config.yaml
num_hidden_layers: 12
hidden_size: 192
num_attention_heads: 6
num_key_value_heads: 6
head_dim: 32
intermediate_size: 768
vocab_size: 8192
hidden_act: "gelu"
norm: "layernorm"
norm_place: "pre"
norm_eps: 1e-06
positions: "rope"
rope_theta: 2550.0
rope_fraction: 0.75
qk_norm: false
attn_scale: 0.177
bias: "all"
tie_word_embeddings: false
parallel_block: true
init: "uniform"
init_std_qkv: 0.0537
init_std_o: 0.0
init_std_up: 0.0537
init_std_down: 0.0
optimizer: "muon"
learning_rate: 0.00864
lr_mult_o: 2.0
beta1: 0.93
lr_head: 0.00943
warmup_steps: 200
schedule: "wsd"
decay_fraction: 0.582
decay_shape: "cos"
final_lr_fraction: 0.0
batch_tokens: 65536
max_seq_len: 256
doc_mask: false
train_tokens: 361100000
max_steps: 5510
dataset: "wikipedia_en"
Each number is 200 + 40 x the weight over its row's rms, rounded and kept within 0 to 999. Layers, rows and columns count from 0. The size before them is the row's rms in percent of the matrix's.

# layer 5 MLP down, 192x768, rms 0.0778, rows 0-21, columns 576-639
097,122,152,137,178,191,219,227,217,233,136,209,165,176,252,246,184,137,171,193,177,80,211,183,179,147,216,235,201,189,167,175,90,163,217,187,214,263,221,199,177,165,203,95,190,98,93,273,148,213,181,183,197,182,171,197,168,190,232,190,242,196,224,257,282
106,178,233,114,201,167,148,171,228,290,193,197,222,242,196,238,191,184,275,179,245,231,204,246,177,174,202,194,269,276,152,196,187,181,184,187,225,217,156,197,167,186,146,160,212,186,256,263,216,199,161,268,304,225,252,166,247,208,274,198,224,205,237,172,128
104,261,195,205,212,115,186,149,211,133,206,174,245,285,223,210,222,202,187,206,190,149,162,215,154,158,230,115,254,185,224,118,200,207,150,215,211,172,206,223,215,171,197,181,281,254,167,95,206,167,198,181,187,256,169,216,110,184,183,186,169,169,146,263,170
105,191,152,138,212,213,177,240,221,283,228,146,187,247,215,232,182,182,237,142,122,178,199,243,187,222,188,217,122,208,234,172,213,141,183,203,175,151,214,176,215,209,181,196,175,209,222,184,214,181,142,172,257,207,254,220,197,138,230,269,215,191,202,196,181
095,254,223,266,180,147,250,162,239,214,197,145,182,203,183,201,198,228,214,248,179,181,129,202,109,228,232,205,231,218,181,225,202,140,207,173,209,218,149,205,189,240,262,284,253,223,226,206,152,248,211,163,194,167,189,200,191,159,187,157,249,220,222,183,246
097,231,196,146,172,123,254,109,158,220,185,175,215,219,185,176,224,129,222,150,254,221,149,168,196,110,192,167,192,163,205,241,224,278,207,266,134,188,219,126,208,158,181,233,255,193,210,210,129,214,249,275,262,229,188,206,205,201,210,162,194,265,144,128,243
099,184,235,255,224,238,185,250,217,139,194,162,198,208,185,250,232,176,251,200,256,212,172,168,125,161,210,127,274,287,208,176,190,219,64,177,236,188,141,198,155,217,174,187,169,168,144,251,176,148,227,200,238,272,266,204,235,294,257,157,168,169,205,177,100
099,186,209,176,210,165,175,182,166,154,218,212,209,274,193,230,180,173,156,219,230,190,170,153,216,229,174,206,171,202,211,208,259,170,168,181,157,227,250,206,209,195,161,139,182,136,249,123,211,182,206,234,189,197,166,210,151,236,192,230,178,243,205,197,240
098,186,209,133,232,176,254,158,230,217,311,185,196,230,211,198,203,196,201,89,164,192,226,197,184,246,162,206,234,218,200,182,177,207,238,205,186,199,221,198,218,241,262,227,178,145,157,185,171,210,226,202,198,213,112,210,258,196,119,175,199,213,158,162,205
098,208,261,160,211,169,276,167,174,248,82,141,139,236,191,201,202,241,202,212,137,221,165,252,187,156,250,180,206,212,206,187,243,219,121,242,163,179,289,215,205,213,167,232,269,203,222,216,207,223,201,193,182,272,191,243,251,228,239,199,220,140,192,207,229
101,200,201,237,175,153,167,253,214,186,240,243,192,129,137,168,164,126,126,248,215,130,203,218,189,189,196,128,263,288,231,191,177,194,228,125,190,253,192,161,160,154,256,186,239,173,189,187,210,222,163,140,114,165,191,149,172,225,205,249,96,206,213,222,267
097,231,156,183,222,241,192,194,188,262,168,170,112,183,191,233,198,126,139,204,162,325,290,252,189,285,213,177,208,185,211,232,222,192,178,245,136,197,123,216,88,163,186,215,188,181,222,126,203,225,233,226,231,228,156,205,179,182,199,246,216,154,153,94,133
101,206,225,221,233,269,153,205,273,178,228,207,236,242,170,137,248,204,163,194,187,193,180,177,122,153,215,186,81,177,254,173,190,229,183,193,182,228,199,145,273,260,224,170,187,191,224,219,201,179,214,204,186,212,145,236,178,251,182,158,221,195,177,223,213
100,193,254,218,189,148,174,196,236,185,223,137,216,176,261,231,166,193,248,160,260,188,143,161,222,167,235,199,232,188,223,191,215,186,195,184,198,180,158,258,240,235,196,205,148,211,194,185,166,168,278,232,144,198,201,162,212,193,133,245,189,234,243,230,206
125,208,183,208,240,336,216,266,184,216,191,246,165,269,213,206,182,232,218,217,186,218,221,181,178,202,202,220,227,155,162,195,235,182,251,190,207,176,242,149,189,244,217,229,188,218,189,238,254,251,176,256,314,165,161,289,211,213,178,284,260,197,250,205,154
093,201,196,176,137,189,183,158,254,242,206,185,180,165,177,207,205,275,227,211,223,267,210,203,201,168,197,265,154,170,225,157,260,163,201,222,165,195,125,127,177,176,191,161,177,198,210,223,216,183,157,218,179,202,257,224,153,230,186,204,218,221,236,260,128
103,214,228,252,255,253,224,220,188,212,210,251,176,220,196,231,156,230,305,139,208,212,164,177,193,197,215,183,234,230,248,231,186,189,181,261,204,133,253,238,172,244,175,228,222,179,236,215,186,253,157,171,201,190,173,157,284,276,217,201,264,263,163,262,198
107,165,203,168,214,209,158,157,222,200,210,253,272,162,200,236,182,202,140,259,196,151,239,182,163,190,193,147,190,90,154,200,235,157,211,196,196,217,184,227,141,109,198,206,200,240,205,194,130,229,203,210,187,227,151,198,113,243,195,229,214,89,216,163,200
098,214,158,190,233,170,212,138,95,187,158,194,176,180,136,175,201,143,213,246,132,130,175,203,260,196,204,178,209,156,229,172,195,254,110,196,219,218,190,155,197,188,206,193,250,27,213,248,216,181,157,186,185,142,162,233,172,157,97,178,203,123,173,184,213
100,188,185,274,209,93,176,203,152,231,246,196,180,185,286,216,228,139,236,249,163,247,176,120,212,191,182,233,140,160,217,212,239,203,180,211,235,178,228,235,138,188,174,177,240,221,225,204,168,212,266,208,166,214,198,234,183,150,219,223,189,192,216,154,217
098,163,104,239,195,267,216,265,172,227,221,184,183,270,186,218,185,177,97,198,219,144,195,219,237,163,211,185,192,228,165,233,256,241,288,155,201,183,223,160,230,251,205,264,163,242,157,270,245,191,208,168,129,223,199,187,118,211,239,198,170,150,211,199,196
101,123,158,239,226,167,277,185,176,183,201,217,113,228,259,240,235,218,237,198,180,157,240,258,155,126,253,143,215,200,164,210,175,227,212,206,230,194,206,202,219,233,122,204,195,225,127,214,188,220,250,161,201,182,176,221,217,116,176,161,208,183,247,126,256